config = dict(
    qk_norm=False,
    decay_shape='linear',
    max_seq_len=512,
)
Each number is 128 + 24 x the weight over its row's rms, rounded and kept within 0 to 255. Layers, rows and columns count from 0. Numbers have three digits each. The size before them is the row's rms in percent of the matrix's.

# layer 5 attention output (transposed), 384x192, rms 0.0573, rows 152-191, columns 0-95
116:103146104118168145133132124162139131156153141108129126132119131128144135144120106184104092105108134185144096123175196093095103187130126110134137117117105113133078128148098148139141138125106114088130165119126076074122140132115142129145113109126207082127110100107127115131099110126111173152
123:157118127148079117161173180134166111159106148097139132106152147090152089117104132072119133138128163126100113125155164123119118122122147163140094145132172132130120160124129130123120129123145147181128144153099163082125107146102134090162120118097076135148124125110118081120113133165115132143
121:124107110109121139119156130134080127114184116108121154099105124186153141095153132163096094118140141112099136128167151154142114108116177132116142098131131118105192103109119109122117107089111176107132162159094104075176130108103114143097123133104127137093121118123164132138130132139139117140
117:111120125087126103155122170122138130113137138118159162092089140102163119127095128096145125127185075117151109133123091116093151120150110146122125105102133143099115155208118111152115127127153150168126128160158140093155101117125123141114098112117088178127141135158198149119120134142122158123
119:141111092142115149152150156113180145112097116089133063099187113120108098108127103159110163163102165123143144097131098155149099110144134091100113092158089142097143067129118109150125106147125122149125116156121142118109146105140125125143109120105152114135126155133142122144140138155109139128
116:136134151116137116108127108103129120109110134127082102151078116167151171154101131099108121107121153157147090123166177164136094169124126092123133161122141116095131149121128161135127080140123115189168154144120106107122120127102111138133132137186107093146135134117153122149124114102187133122
114:133128099106155162150099094152128149128083134123170146113116128160128110134149135100130086143091150097118127113136099147095159118135135123139163114160149133119160152138156120132135153115148164139121111109123108080128107118088141154114105101109121107125112112117147134153103129161126104104
114:083171156113166129125118136125148096138122115094157112123119118151128121103126108122113116131126133120133182147120130127125119162116151133123125136138146134130157136142075150116094107141181129142149091143142144138081153103113114139099109120087132143128118127140173092143090111143063120123
118:112141118106088118165137137173111124135136121143134134097141118167104173148105134126116136081067131126078150064142118116074102139129127103148143094147149152174139122091113102084124146126112121146091143156182138111167120152136130145125132101161122132128146123137145135131120110108050109145
109:126155169171121151150158118085126120084111128116144122133103098157097145105148162085157170115149153135129116130120152161121119125149110143153107129194124149114161123139096156132145134106101088124160150147134145131132132139103126130143152139147130123166099167112096149164149136120143127121
124:119170139135160173109148099128159122125134149150178136089111139096099091125138108091161115146110066124153122131081161139138112165115113120168146158109110113085151112120125130126127159144160114127137102115090143179138149124160137147125111087117108084152096115162096138137121132093126171127
111:126140152135177124127134084119097129174104109118124115132076103116118097138129131136108183117109130156122151168142095141115152148110141127109142141137095142122119123131102145119161112119114090106115101118137139115173132099109153150100169167145159155117105140094097123141107138098159174161
118:140096136105110099121137181116147114118173127091130138143113160159100144159120153123143121087140126123122152122151169130126119098153153163120074157114166122119123142136096115076141138161118145150127097109116121069075134140133175134111125140134139151121131162097129140140095087111129146087
130:159095163122145164136131090085131125128168111082108134130130104135082168140160119122157141142097125121166125157079112153101146158131102140134154103096128138161132104136126134168151175136116076065119134134103121104140118150127141175132107135128145151182114135143111141106127157214113141110
115:162103161153116129157137160129140161104125109140074140081104181099100106144126160127140091160136162144147125082110135094111106103162101169108154150133127116084117126109117098140142113135146122165140122128126159122101140113117103136147098049134113075124129126162117117144114155098135108143
113:148125133107144091142136162120094148124167132105101119125143101121120111073153137146142136123133191135110084087113149137120150130131150116116128145141143137116124100130124121088129132098121122143140150107118111139122175156091130150118137130108105141098170099104116089076145159165149105130
113:165137106116122069141112136106131128167116120127093097107097114162144175150108132116092128156072131060114123150105078154135122114150130119125101097142116119126136119120161105099083103151155148133096090095147093097144144113101130136062119072122138115145153117080133154125093064117127103147
118:124083132120148143158156141151126108083160150131137124130169134131133145167093113134104085119132160151117149126141077132120118136168099119145096094126113140140159155144109162145091132105094106137185142126113143111112164125131137129117136219143134127125126151131100094125130154129142146137
117:153139111106134110124146106161117141121117136095136088128131138162177103131117156124122126124128123112139102133110130096119082153107153153150134108132100076092132105139115103090093107132120121129152139148128094175199161157158098118132128125153147111137132160125096142111139121129141153144
120:135099105095163128135137120133168145104114093099137159153190151153152128091106147123174087106115157157119102120130113155105078138154151105145114114125149114097087129119127106097083164124137120168088146094076138142154140164142139119119113120141108110117176089137165090121134111134134098156
100:148112119102120121136116134111149125112126155136171162158184147150158131134144115165161075149155080098102122103124118126102135143150104151153125170108118132129150114087105094115095124103113098177179132125116144122090087127098122132146166128152138133114088137134125135128130123129094120141
116:126119089155130106127112161117159110134120097138122078139129134150104115107122108131136160157132131215116077114154133119132093117126160112090172096131116113126140104139095079189092143143148156131108129120132115125152153125148139116129098119141110116126135109132140086102124115171179089151
115:097119156182097149142101146136160161111098122115134155146158097134078147147126138122145088131084136101145103102110122167115125082116147150118110129100148119126109110155109135133120104195100169145114123138136089110094169174165170119114104130118167165138156140103136129134134143124089118118
099:118118105081127143140155108109119138110114155113129101162125125136152086093096128129128108120167171141158106127104117106096142137136117124130136177076109090109072123122173130168125102137102146138151122114122163095133143127141126163140105147164174149144119133137108133150103163114121151118
122:119116147104080121094164075108084138096125114180131105140092116136078182158149103123112107104132150113101126137121163090129100122121153153142153155102133124123131181089140160105120170130136160135090134145083145120137129137149154137134123086103157104108129114129161110152156125149111140131
115:143128176160103160146172131113098170157117127103095141128088072154202090141125149102110171077115151136141097143111198151105093130125146128125146092150145139115166115097156164147149141095098119158109128127114163083096131137123123106078153166131106161128141095127173112134093147098112124106
112:146157119154133138162112132151132124117116127149097160124115130101136147126096071157123131157141085127096113119145145103129119085084147075161116085121150108129114068137150143107121100121134119101140146128119111141137115123100105107103089129137125099123095112128097113106127153140160150149
132:102117143109092120148084139150130127076155147143126133170094135099127172150145111122140139171110105137117089111126192129080167103138141150105119134102140116154177129113122131166131135060118146146121121147102116134115132079099152090118091135124139120110125164169163093131113171079107111110
114:197133115152128142115138103163106108097131153106123141110125124117114100124136094084156097129171140131108110142123125126147141157141165158132150120104138143124126125144178124174142125159118106109154147128121143112135122119123131102138115176123109144148117170191103128124112161185150142125
127:173167110132125072158129102085108107123134128108131096120102131102115148139129135171132132115117154161172105115123098149113103120116150121197145086175082093174128109179147115126132097100117119094130141119100139138141141079146152155108127145143148139106136143166087139119106106104080141127
105:150092160137104124123113093142162145123145106092112113102131150153147097176153126165181107119172110165116124132122126126119080130160130175077108143128177138103141125160136103108148131115119128131119139130112126119109150083155141107140089116118108141160134113127124161126154080065154112109
117:108146108130143160167076153089163098125070115101130173110128123131092150123139102114117099134148120130141120106150120165093142125112176110125150122121160166100088109145095123094142158132143124158147139102132121142163130165124150118082165123113154147132154130131126121162124120086150145149
115:156104187166121149104167120110105139127133127106146115142133105098126127087157165139186180100132100138118129135122093144117141144124105143098137172109144164149119132091127139155168136110170103166132129131126175162123096110094126139124116097141139151171128086135155142100165110119101160167
100:141135117126115181096119093073099129091149131109128140130119146113103184140159112120098122159107138137149089116132134139113179137139134121144150136160144143123114143105158141160126100098135152102140143141080147113127116121112139113169117108115149097153148138126139100128130088162113180114
106:127131172163120158123126082157104089143107141107115098151112147134146106096134158123140121106129152158110095111097133133126138135108147153121153125136158132157140154119100108119146114135111165109118122130149119158112166157157127088147149170133136175104123127109172092101098123132129158131
101:178123153124065115116098070089086140086117127109131114103118159142083137132097125082119101124121155120101127118126129120159119124124117100167133137134124129147155150132180121147139157120127139154140118131137132105109094106151097138106131107152135108162124126108135150114115111116155129115
105:108129119153128103139129143179161106105147128146153156118172145137139120119153123093114117130105153186137096166164139114143150121164117139133127123120153112135144084099090143134180138121148172150099148146151132105093056146109105110134136113110152120155164134098096123109136137116159087097
104:118125116108135145176159121082123117150146122133098160100114120129115147124173116146163131124112141142112129093145166142096130173123139130088175108161097179143129111087128108082141171125107134166142134140118116151092120142121139138080157092126098137129134100128166103150088130140139137174
121:158132131127107131123129125136135119107129164149105123157166096164128124138150111098153150144111169123111141069129075149157155110162144151130105104147106117164088129140147114130106066138159098134116130130165140158151108113113105112174150124106169160096141129149141125118091143131170141106
111:147153117172088086162122131085110090114156133140133171161093142128141131109165086167074108133147125087089131121107153126112132120179135166157121108106140088109108137143146108173137125086127143127102101149147124158106136141164127142115139122140145139145131092138132116145118150156119108100
# layer 5 attention value, 384x192, rms 0.0506, rows 153-191, columns 0-95
113:165162128166120129099099152134176098084143130097171130105126165133161102068140144088106148146142141137143133159141121144119147137118143142146137168122147115139093131085149146131141142109117125131129147150148116084121138132131138099130148097136124136077150075139141084119111119172119135193
112:160150120105111137124155149111133128138142133119109140071113129143183154160120090121107095136175130135107134128135113108129130157149107160121146117140112140155129098142109151118114113100089111135138133087149125124143140091136143129132127153146104122129122100166122160146135165143177157148
108:160133123145114185111095170123134116153160100072131126137100090108171126160147104127123137125167100150125082127113111158121150107158150130123155119106086151104087112132133144126125134155134138145126140126084147109135128126136099129095120083135125165152120113140129104138132113131148128121
109:159128125133168121197107148139180134085131126150153128096183153118128085139149142135147121146144093118138118107148158128134115139115161154122143055144159130176137129116123157157111091132157121119111134121123104101117151082153105129062128167125108123136120167154123125159112123157104147113
109:081123059135178114096176109131146105104107127136110126098135124129142140167067105100153104119128118181158122137146142127103137121110123149131112154122160104057147146121124142089131098101090126145143159089152116129167134109117133132127127146164138088148170148138140146134156118111147129146
105:135138132108122137123110142130119164166095159121142129108094142113146117136092117114164108152099126112106084124120090138103141135100120136117137116157133125157116140147156128106139141134153086149167133134129097086101148096107118129121136105137105147129121103130128126131104142175112080147
106:147134106122127137137107139144115148156170109119134102142144135125118105129116137126144101140107145140135164131118146158130094118150146134131169099113120087145118138159128120159103131097117144099176120114179129135071129107133121111124132113093124149180101110169133077091098122183073131164
108:155119155085103173156135161174142162180161131116144152120163150138114108124130098123129111133135143174114111125123125155097123113117106138135152145135131121145156081118152120113129152164103145177104117119135124143149110137109125147129145101142105103135120070103127153185141137090119082150
108:076137084136160137090111131129173132124121164157159115109126136170131120112136127150159135113142135093126108111141136144101145168115100122124116126187149143166144107169115141098103100120117117136142136165151115137153157116153143132160101106177107127132113164059091139139137122116095105127
117:144172149162085119139153143137116161123139137118144111100112127114122096152123135138165142120163046150108166111113172134133117142108139105135140097137125118112127156154144113129101131110186102145155120139111158110124128151151136145121134133122108150153076158139121109111133084105109114138
105:146108114098115144169150100151157136134086110176129102134134121162123113132125111165151111111069102117114164109120145139120121118141104106144131140142103163149180140151123079142140083127080063081144150089113156102148125112101125164129146125117141134142115119165145124118126142129154102144
112:119155093120114096150134175143135074136156123120111133106089182117105129163150104147130139138133120131118139171131127083095108097115135145115084151099171153119080104118095093110110147129079135102112151103131109140094143140141177089095145137180139148150141115109129131155120093104139101126
122:144121132102111121147120132120107122130169169126138117125055153083111160129115116106109124081106100047166128144147119144145148174097119121158151114126120148166151114126117138127099156142149120150114136135125164115153114133141147170127108144135115134188140121103113155145139141139141133116
109:103139154148153092120116120120131140112124135072104155100099154130137092119114173126164134125164119145114095081159151120157123146112127144100193127148165141171128107130109098129082085129171105140138115108123154172068141107133105157112140107123065122145158101144131129146117168091105124141
105:162125122119160130096139161103165151165140151121092072110098116129135127120157122144132123148110134090170098108133113108140112113131127135092114127168144134142135093133118149120151123114141144121101128100149131134152132144154103142120151162163120143084119093125104090102122123159130134131
107:162126126138140144123148145117157100125142091112145175110078123105134179100088103123113086125087138121095107161158134146126110083120154181091131101079138102123141131119120119096087105129086119142117161116134089112131119100128138109062135098129107143141133103148131141121129080149128128142
113:166086105140151149122092127112106132129165146124098117120143139141114139191117137108148121146144128155166114145172153097103139167187078063082136140143109106132139136097139141181115141164055136124107127095104136115127127151112130156112131139136138069116114125105091088127101145126173137135
109:155145057131147167095141154115130134117110102119131152100149122084173055140118113116150109088134122153154110125108118106127149114123139104123141113113133115091148142132122126147120122165124102102128108152085181141174106162115157197127125129145164109145091119146141133140125124076170130136
112:131137147144125132127182118122148143145127087133175147137103140150130142075068131118127127152123109158149135155131130119147077148172121148135123158123115145145157169126117151086151118115148148136105100078099155078115130166107117100112128129147139136155123123071145120118101080090133108120
090:083094119164121104175102174149120154125131140115122152172120130107124168131167085125131090141120143142080109140128120103132139110154098173129130093137110062157115100133137118114112141123130142143116110106118134096118091162100114108146146143138146143085127113141104061091074147101126149124
106:141139127146143102111126127079144140112133087126169146148139098146118152092107123126117145107136112170118095124132161136145113134138169117074145151109136119139098173148105090166148144105145107136130128124163093144147093127145100132175117114104138090176162179128150135142129086153102139137
111:155124153193106122118097099133103145147152104126152161125139145106126114125104102124159128127167107116135086151127110127098142060074124150125140134100147156136111099161160130157095132128099162113091191170114092116112153107159106101105156085093151167167146121127154128170130111099113115123
095:112135120123123092131117121116104119083158111123101113147130119115132106077125108128177115108094124120131127087119076127090137123094122141168158109114107121124108095127138156168080083188144129108197141087100214109124112126120150109109104148115116130137113113169113137103144122123153143172
110:093139142100093109103151104101060113090086124101114118085154125133108136084156090099106150116153114126106145122100114102166129123142105133095156148089101122122141132092156135091100116127141120169130116150087098140161146120137120147099104093081105113123146113122149195115165129115144103130
105:157146161139146155122147139137174100170127179157097163131087137108158082127138173107147140087163140133159104171120164131088132127140082125126161146124124146114152126120152159126152124090096142104151109110132104098115121112148109081112155129137117149141119105123136134168194156126141116128
105:140155174155097165105128127156138147100133143140123136102103129146153130119131146136110088165084137108101171125116106152147160136149116110169122092124159137085138137141133122134117149131153141131069169139141119114152127154144174118144145102134158098142130137120116128138163122161117152125
120:092163132141135110141122138154114120125132156105097129139149157121132160138120130109138116155121158115121079137135101159108151078145136121101133160177117107084129101136106117133106170128090123153151152127145128156107171098142150149152129109141150094070111139157139107115185126094164112106
108:124132088159094116109142097143111102125130125110106134102114103112124144143156116109138114128112112124155139144125114129163178142116143127171115127114150160134134152162128168162152118130159132173150081161150154121146137127103128123100126149120105149155133169136159094146124125112160101120
121:159168112168132107155158149098168121147129095165099128120112118167115140159114160150117111084075129118133111125157089142134142092118113077144129092126097132162158150154101124095096100194131131100157136125139177120141158126116162147123105098080119148144147160108131123107152102122116142121
103:130135148159142126110150139118092111138140088096111112126119120092112107141171125109197110102130110131107117122142147115140122125118136116091119176133105128134128106120106120070140102114155113091139170119119111156077134098109098128145141129153097139149115141156096137130154140141160116105
114:087141124138142113168172126150136147127123086099169106075088115132123177109090131157164131150128109117120145108131112148131152122127163156121096134130125169121108127149147105136175122136134133116123117161134097117123117136110110146140118082097125103095122149116149139152122154100148138153
105:124109132109182154127137132131137191122097150129154125162137099082134153092153155102146145090157153138136126147138142167161137126129099141130131126112128142119146091110120120120158125127177103147135121104096144110152132101110121155146147088178126146114136107105139120111116135120122151144
099:101141116125138108124161119081138165123123145125136128099131162161079219144137143108071146172099146133137155107144090121118179129098124146172109123153153106130114174122168137120141112126143136111148153147116121129140140105137108158140093128106121108157163134121131118120150131121102142089
102:125130164130150105133129111155117104142116139125117122144155094135104081100099133150130116105164151113149165110075116163118149125103119122143123134148146153119112145142144126125155105098085133121146131146136124103173143124138165130185165200133130155164114110107163111116103105114097147180
099:086095090140131132081147118101118129078104169137120141095135125120159100106114097070114098031108130123064123117137159134110136120134083124131109140138160155131176131092134116108117132113128126152151133138142115163116131156126110147097112098108101133169095148116137105111158093135086107120
099:082141094154100065162112129135131162136152084113131161122131114128128116126119126078117161099090110093139151135124133099177137119109117111130109134146133116154141086069132159119150155103113141131100132150129097122038148122115113146157120124157121096115132111131101146148137137143142126160
101:148131140084134127155192125138147135163109143120103145122127117133116142107144096157117076152146174152144118105135173152118090135173123111133143095183107143122124098094159096119126117094153130156113118119125132177123108093145109159175151141114090133133143116090141112160117156127120090119
112:163111110145132154139136097115151160079111099105106155132164086200116171128160124104136108107146150085120106121127122140161142125075117143110151120137164124124103125163163147147116110149103093094135149120151141125114125134123083136096146163140138115122097147101098093127094140114128102083
107:113118085150121122152094144077149120113095118133095151133120149153119134102137102169102115120158128132079135156108077115123126131173153105130133149148117113131128156122110086182117166122115177124128128175122158140139139151153145133126130192139125078153111098149118145113130106160142125095
# layer 5 attention query, 384x192, rms 0.044, rows 192-224, columns 0-95
089:142167168118089104132100107137146118116094130140113135146126145139143106112146162183128138140187159135140139104102120133150127117117127133122134097130118136123148108127185134146146097104142145117119093137095137126131116113080127147149125136162131141110118120109162112177122114120117203119
083:116106146088142136153106136104143125121133146146131113156125133095140088134116129072154068106103135066082119131144138124109132138146103149124138079102103142123150113120093131149097124124117134127161110127156132122134136160137142158081164108111135115170095107151122127125125148130128118158
088:126137131102186102163117135091141102140115171148117120135141127090103137158125110060149081150112138095112095108120105110126130123165133144169114111103115112127104120129123100129117139159116156139144121141162154116101130153123082154122137111110114111147113153166149124129114121135107117119
093:127083120156118129108140148129104117125155105138120110134114135144137119119129133170130165155103123158149122139095121154094092132132143119134142114149146103137136157143089090082111208173143095132120113154128117137126173114152113089127090115124150119098159167108126099110146120129110107113
109:141109116096171085160123133101142127144139170106111104152159158098149122137116148094107101204136117130110157059129094108119171118155095139154134123112126102116122113109120140116157126126101135117130108141102143134093114146063090139137098089142125152161107132172122110107103130130179136082
096:120110134138165137118132150129124133136122123139099146123155113128113145165113118082111096108115133121117164163121109143140129153141188109133123109104132121130123150163140108123140154141115164173161130178168147104103126161159096116111157114096094123133198133174177105122093124162091126115
102:151127128145142130136132104141127091149142095162111131131108125121089147154162096180138146145113118152109081152146124171105127134146139152122133125127143114115136134140126097119120156125140089118132139128113075146117167058140173107104161132133154148139149143130112102140160120086126140113
085:128115120107086136115154130149136129126147057145126090147128140139151151156151150111106108130131121172131157127157146123102085125127123114073155157182091111151152121176131120139106144124167136114125161131109138160084139135125163154123178142147120160178115081117081108117112148125116155133
100:135164123119144122160136121118135175116135151124137153136187123154155112120119150075109153131153106136134188097105136095132166147107100098116111123117111130121132116087101164116134066097091113078093118127147148097182085169099093154139117104161086122135112106142113166124115131143173135147
103:129130101138175097165122104113099161139104173093121136138136156127110137139145138096135128142127143125114128134129110125118147139137079132149092107106161147114139138126118104139164099098079143102165124113138139089107135167097073121123083135122144130145131126162129167121133126113149149095
090:129114117086096126149142087116142129112134118175111150171125095174178126158126141119127183121120119151134128102126166102120136148097123120121128102067125113108165131126097111116141137096099089111139126138126154133164131143120137162139184144165125144150134089137128144103138149092144139133
093:119132152098154086161131131135146146121143177078126115137145144121142123138103158120133131138136115131134194108097160066147155107139098098140108107114128123164105073105092151130127088119094086092147117125174175091158096171103103148140073133149101126130111113156128161142135132134152123082
085:130151090176111163103083137116081109158091130089090109121095152129093092112140126105122089121141171105117086141151131149122118130131124151145098131149106155112110166127160140134129121156126138123121140135146103109074128152080108100143099120109156138093170154121106109106108105119142130124
112:123141109161117163110128169156130110141129098155147126110106138132110129122127097137137127103123119148141093149149110143115081132168167163106128140166119125130099154143168086123128159152178162174101124151108086134094136079129143124127142122123173158120164127136098076145115104141095111141
092:138143121161116183101116105158152117140126127165135101130146152117108115139122114132123157116093113143121146143122133110129090131124177140113152126126114111128121143113156139163148121089133129151072117155097141129169144080122130116131142154128119156139106142132129114138117125077112130150
080:114137109121122103133163123090144127165153145170111103150143096109141148198171120133149138074101148118108131127146134134092104137105127101139139150089170137126129117128124111133161110115113090124123178121134132112132091122119135132109145174104103125151160106121168151083165135119157140129
086:111141125150147119087156090160147119109129131133097108140088108140135131098118083123115091079143141126105114115109145111110134121109106091113178150125132136154121123162160132140094125164152080112121135132096150118118131140112127134137118154164115107122138135097153125077110137152144155158
090:102129132118101154099154199115154114140160117107119144138144121142148107128127108122131122150094102148125124098132108165090158118121082100116132150118193130152090139153118102124096120109156140157146148120122115116116116115135134087112121109117111114111108146098075092151129160103126097151
087:161087110143089161154109105125109174132118124098125097158147130147099122149091108160123137114116104090127147142103096108105165142094107104135151129061120081091165120132124141100112092153133108139115151115114112122142110130127103117120069131160133113109111140123157174065134125147123080103
090:130167149096103149162074130117143162111154129152142081111139128146108083098133127155134168127138131086130145151130166122141127150090126159144163125083114082156134101107115113121135106126146111137116107141133105122118145118129178119133151142072103183087083144097160123134144135105124144148
087:089151115131142119123147106139108126128111121140129131105074112118112180122139100100054112108162111136159128138110115081129093130121150083089127132148127134149127131159110142127187124137135177097122165106170098111172097092100120093159189107115138150098103120068121104115115140143126196153
088:126127103107135104096127109144162141072120126147148142111146125105129182146132102145117113120112103115148115136141123126147130137105144177141153131108138132108115129139120096095163117097114127118058144143153081154168097158142153089141112114150128094143134114104137135120153121135176097158
088:169134129121100110096120130148144145123123144113148114152111133097116146087127107108105124141129114101161126107144148112122137099145149144088111109131114114138196138132090100132124128141178135127117105123111108159125178136171109167129111127153126156138113088095125119123182094151173164156
097:113102140102129118139124142132125128105118138189168097143111119162115157125161102120186155132144103137137118153120126119113109114160144128133108138183105146161093120095098124161127130123138150127106137138100116095111161142100115151137121151132167103143136085141108133143135157136124063138
091:146129160121137127121143118166135094112123112129131111114129137178148106152104157121168135126136116108118118174138174164137146136118150101119174096161134120156124193119120105136128145110176107138200115155143077165102143154177149130130134152136142134103132119079190125152124135157143169102
093:158106131128092152135112155143066177105098105132109110124096101116135138150136064168111164100126143119163124132139150090141118120122102148135154146138118170128172149122176152109187131131144148107130114115087125135141105134098127109127113136167107114140147134167139118163119105147132115162
089:126148142126184130101118140134147152132134090140106133160120143146121180153119122097162126106121077114152132101147124115116097128160142111125182102086095102098120177088120125128097131135142079125159147155112094128099137112132099147177096183153155111137191144186116161139166122145148123176
089:111125085127135099113135140081125153156117151159118111139081151120156123134119182121107130113121136071108104099119160180097173156104116177131134131124107123102131122157131114119134089114110113156141101101146094097111128104088127092112165130156141113093094110131080100103121117121097141136
090:140104151095152110116103152127143145085075108132086082143078063170125141144121159127143148116112124135121113152142156123093127124159144164117149104115070152173106113054095150160158132135138104104146112117140138120121110143109135152166113105110135118099179115142180116122159164137103120129
089:123123123120151123074152164104120161103131101106144118132114118109140161151135146101140088140087136119129138097103111141111111130163108119154168113104153114155102120183161113080114115142126096100111128094104125119120131137143090167070128125157139132121159094181122118125110152117122134143
091:129119097122144089094146143151155157095108171131108088125116134107172150144126145078128127144151130144126159154117113135146112136101139126104110164156126145079106100143140168141098102127183111145180106116110135158133183114130142135126115121137098072126155142095126127143140141163136164143
088:101130118111104164109105108151153103097170151142140053123133124150123120113128160088173163154147153085158118084159127120119097146125110124121119122143134158090113130117100124120138171107149115169098141147130141184137122137158119188169158110108109123156142136152150092123135140136102127090
090:116175130178121150141075150152098154142089126126060075129108109101147133161094150111111143119167098113119104099133123127131114114132104115169124116117175150141136116193135085138138109116100119144122139128161116130131122113114096086128114132069115156139148165143161179122126113118105136109
# layer 5 attention key, 384x192, rms 0.044, rows 192-224, columns 0-95
088:122085141126119119102118093112097123140140149146130133159104138133121134107137125113124079111171140163099122133118117151152119139120190142105148144127149120144092090113105149124148095119117136069115129152106138131099151095138095154165162159106160152126121094151130113123148157090123110069
090:131132140158131117123161123127130132139104081130116140084126135115150106137086147174105148141145102155172117110120112145165062140133165148146140103169097133088149165143173131127144128134154142155126144166085101159129099099162132113176137139145106126104154170118102131164127114094137160113
077:131116144156137172151092130127110154107112111104122096111141134078115117134127092136137139174085126116107090131137124111133078135105114121101057125207159141067166132116124155149091144146124116176147139114130138115142151141168143094117097110125124128137170135124135115105123112186145158180
100:098137137086141088145125118126137142129153170117138111206147108156165134156125139097089134105125128117123169125119114094067168094121084067119130142146132113144107155108122168145137101134128136114135147139170138116110144153152094125104097135108091129148106125077150152138118135130104116136
113:110145121176102124118103118136120171105119079111141103074127131113085126120144109170151135121115129146142090131156160114162091142131067119158107119157107167122135167096080109107104157114101124151143159130133133150119191124169121113146111112110115122119113119106124128117133140119129139152
102:113157117157128158134143147120119133129150153121122174128096101113136123125125111127129157144108134086109157108142111122153131124116074141153107134134141159098114137158128160159113170138164085123166141106154145113142121151125146108087113156111147125149117101111170098159133081184112205157
106:168137096142128131143112149161168097120134105090106105172149095128106111110112137160144125157108140085163138140141119131093161142104118134173146170141099108169124135149089104154141073121130108172148147092122129122119117108108101154116114145124139147111064105135094132120128134109091151142
091:109157134099102131128113145124140126113139064156131107109102135130148120146119108142171137080105116139141110164173137154141098140137150155145135132129093125108132135120169132144128103162107104115110124116142112085149103133098147181142098129105211135133144126167101150171121138129114103170
106:114122142148190155139131100081111153143141153108121162089169124138109138146143161143099120141106131128103121133106148139167114152142127103134155143159118154143128134081100135134132173123138128124158109182138128143138120139159093096117147097115100095167151145133143147135183140159117138162
075:118129105153136165112167081118134123152130120128138146152139130109127109146145135121111114146145086136122144148119138092134165136131153135136120164144121129078145129133145171106102119120048106135106168159140135135191124156116123125114132145160127099137163112187130140138124131123131146161
096:094151156142114134152138106083121132122138125141119171104149139130135132103163137143121133135135135125080127128123136079175115127168115126124106125173140141114111117111110150140119152102134116141113143180110148161176123152160151073116171129111125092166134136149135145151143108131082146135
077:108161152146185132166154101105145112130130123131148130187141136122134148141133137114134115136107146116099125140124102103130139138113178122144112159068147153130137126117107074102135121161074090114131120168143114135119167153085119150128110124141107103166171121140131142102109134131170106131
115:161104105106094109119144145146122107122109079128099131146110113117140115123081119102145143066128127098140119124145144126101101149131152146142100100153102127146124126166168130122147121162139128107095125095139119102131100095128119160138130145122160170061134134132101127155115102109152140164
081:135125147077126145118097150153123131134119150164092089154156127138153147143070111134121135103131123135133132154140133151139142111136104173161171121175117114117157114121143171115109126136149186143140132104164083141095131147160084134111137171135119164138114119092127136137139124162057111146
079:146133139131127154134147117111174127135156181137110118121119100143159140168088151116149150118119133129125150106140156112161098139115128153142148153140166102125139111153088181153167133131168105151160150126162111149120126151118114111129118143132125123159072106071107120156158128117126183163
095:091135144161161158104146116103123150113119139161132143130122128098154105139113126169146104154114145144092115113128157084120134191112117115087114102152096109124085104117083098158091147150111105081106143180153147124148162123116133140130143122154144118129178140152119126140143118127130159156
094:116138192097130178138143100130143144162084125104171171073115114131173136144131130147145131107097096123138143130101120164175160139126134130132117090135118164106087132091181134142133126138119119135161123128128116122190121130205137139158142147126123125107143108093129155115086103092131106121
092:116120080131147134098140141110118148149121119094103075110138117106084146110180118181152152149159179142155120088134147164120099185090143119140116140101147120146129130126091100167108119191162115139146119151135131120137133115120120139106087102139131153111101133139148096151124099156128162131
095:137109081127120116104087134121148138083131082171119119136141120128125145129147118165141138121132127117157131116114130141117098104114155142113090096151137102137139200163143099152122150109139132138132135127136099157129145127110158124098154123108099145135163129142125090169168131127122134156
094:110137143147133104107183147139155160122148121156151103145125140183162105167116142110139139151146128084194136086144105116152075119110171155083157120132114119094127140170073121141168106135141161112173119137125094134120132124128111099130157085164141133116109142140160160125133107120085134136
098:108121105084162118136115128124119120100125156149111148132133113133125095163105116113117121120090112153156142165167117124127122173094100087129136166118069152155101115126153166135138113177188125155143150171100147131114094126117131148105144185124098103107114151114149087130079143116150141120
086:116161151122133176119129125116172098157086124156113160150172142152105157127133138134101107160117154112110112151124123116107146133138147133086142123146090168084134140087133159071141116149105128134146136163135097143178123154078133139134131157136156144085065131093118098142123129136092151147
087:142107109109168093101126117144135133141147140090167152141139118160074119090131125097144068155086120133113112123129164173109181125116125166146153135107076110161120119123182149147160123146130171110110127124128136131135133164127141154131152145138122112172130102169135140143128148141142117135
094:124144166115167123124121130134109103165121110163140116113162107123104143097144107148086093129100137153142116139152151138148135163155038104132155149111095138185160124113141140190099125115140145113139122093142121151115121144163144121108129115153081117126153134125125143108175113132159108093
089:124108166130108128158110143106127109129150158113150131107108123117129131105106119130087079188116106150118090169111087101123154117159185135153131090073130138070151133115122118123108156099117149141118097160091110128155175130083141113143162106132141140100146156088119096172125159134096129188
096:158178118088116071084172108145156137133164143138147121099128094090143173117129099102141151114083093104158153136095132147096146124132105111126135128098077088160137119104145179099140095131150114090130115119097134109123123131133161118140153117171127089115101125129104140093156159097123142122
094:127153159163121080119090163131129112124110114090151121119145124099152177121130124146144092149119132131128140149114101141146175139141167192146083132131091165124146121182122101160141106100120115145179155140158131125144149141188099106112086118146116146121154124159117147115136105133086137146
089:139129156137106140115119158156105105145149146158151177154189106166145130112092095065134079065099125109138090095153120132144122144166112106114099118152133125143155128116124078136107117092135157140150131115185137128133133129117103138098135135175126120131131130127136107106141134117104164154
092:067133117124133142113147129087104116125099137161126118137112173104125135112118126122133124148103102136108114152142115110080131151155131122112102141115121160086153133163126123125159134137121108125146075091137114100087107104092132126187137136141091161098092153110098143127134136107122153133
095:103130158129122127144144127118098130145120096112152133146118115111133130117128144139142137117148142143105126104104134131105115098144105131130142088150129123152153096112135150141131131134097136127116133136135101131190165125127144122121117130110139147108102091115118135105092119142161149088
094:109113129124127141111183153117084073188125134139135116113117138110109139097130090104115119139107109143139147123132115128116132146126144114110109158079172133137127136117137134130106093150101166138126095125117123112162121112092114132176096121099086119122108156125123112129132123099132119112
087:098118098093136137115105119144170117159105127121136103165105188120132121112110115112098135140107076100077155050118131135087146157125127121122173136132137127155158113155086103117095109143086141107091135121146172129112167126136080136131125111124123130140131143162162156119136124120118106099
095:113117140138102142156099137157153148098118130180142118161160126096164114194110127120133164131085123143122115126105125103112142121112161088119098142119141129153124100135134144150162099162141110160133114147130119133149130154103137086154134121151116142112132125145115085151117157095124128133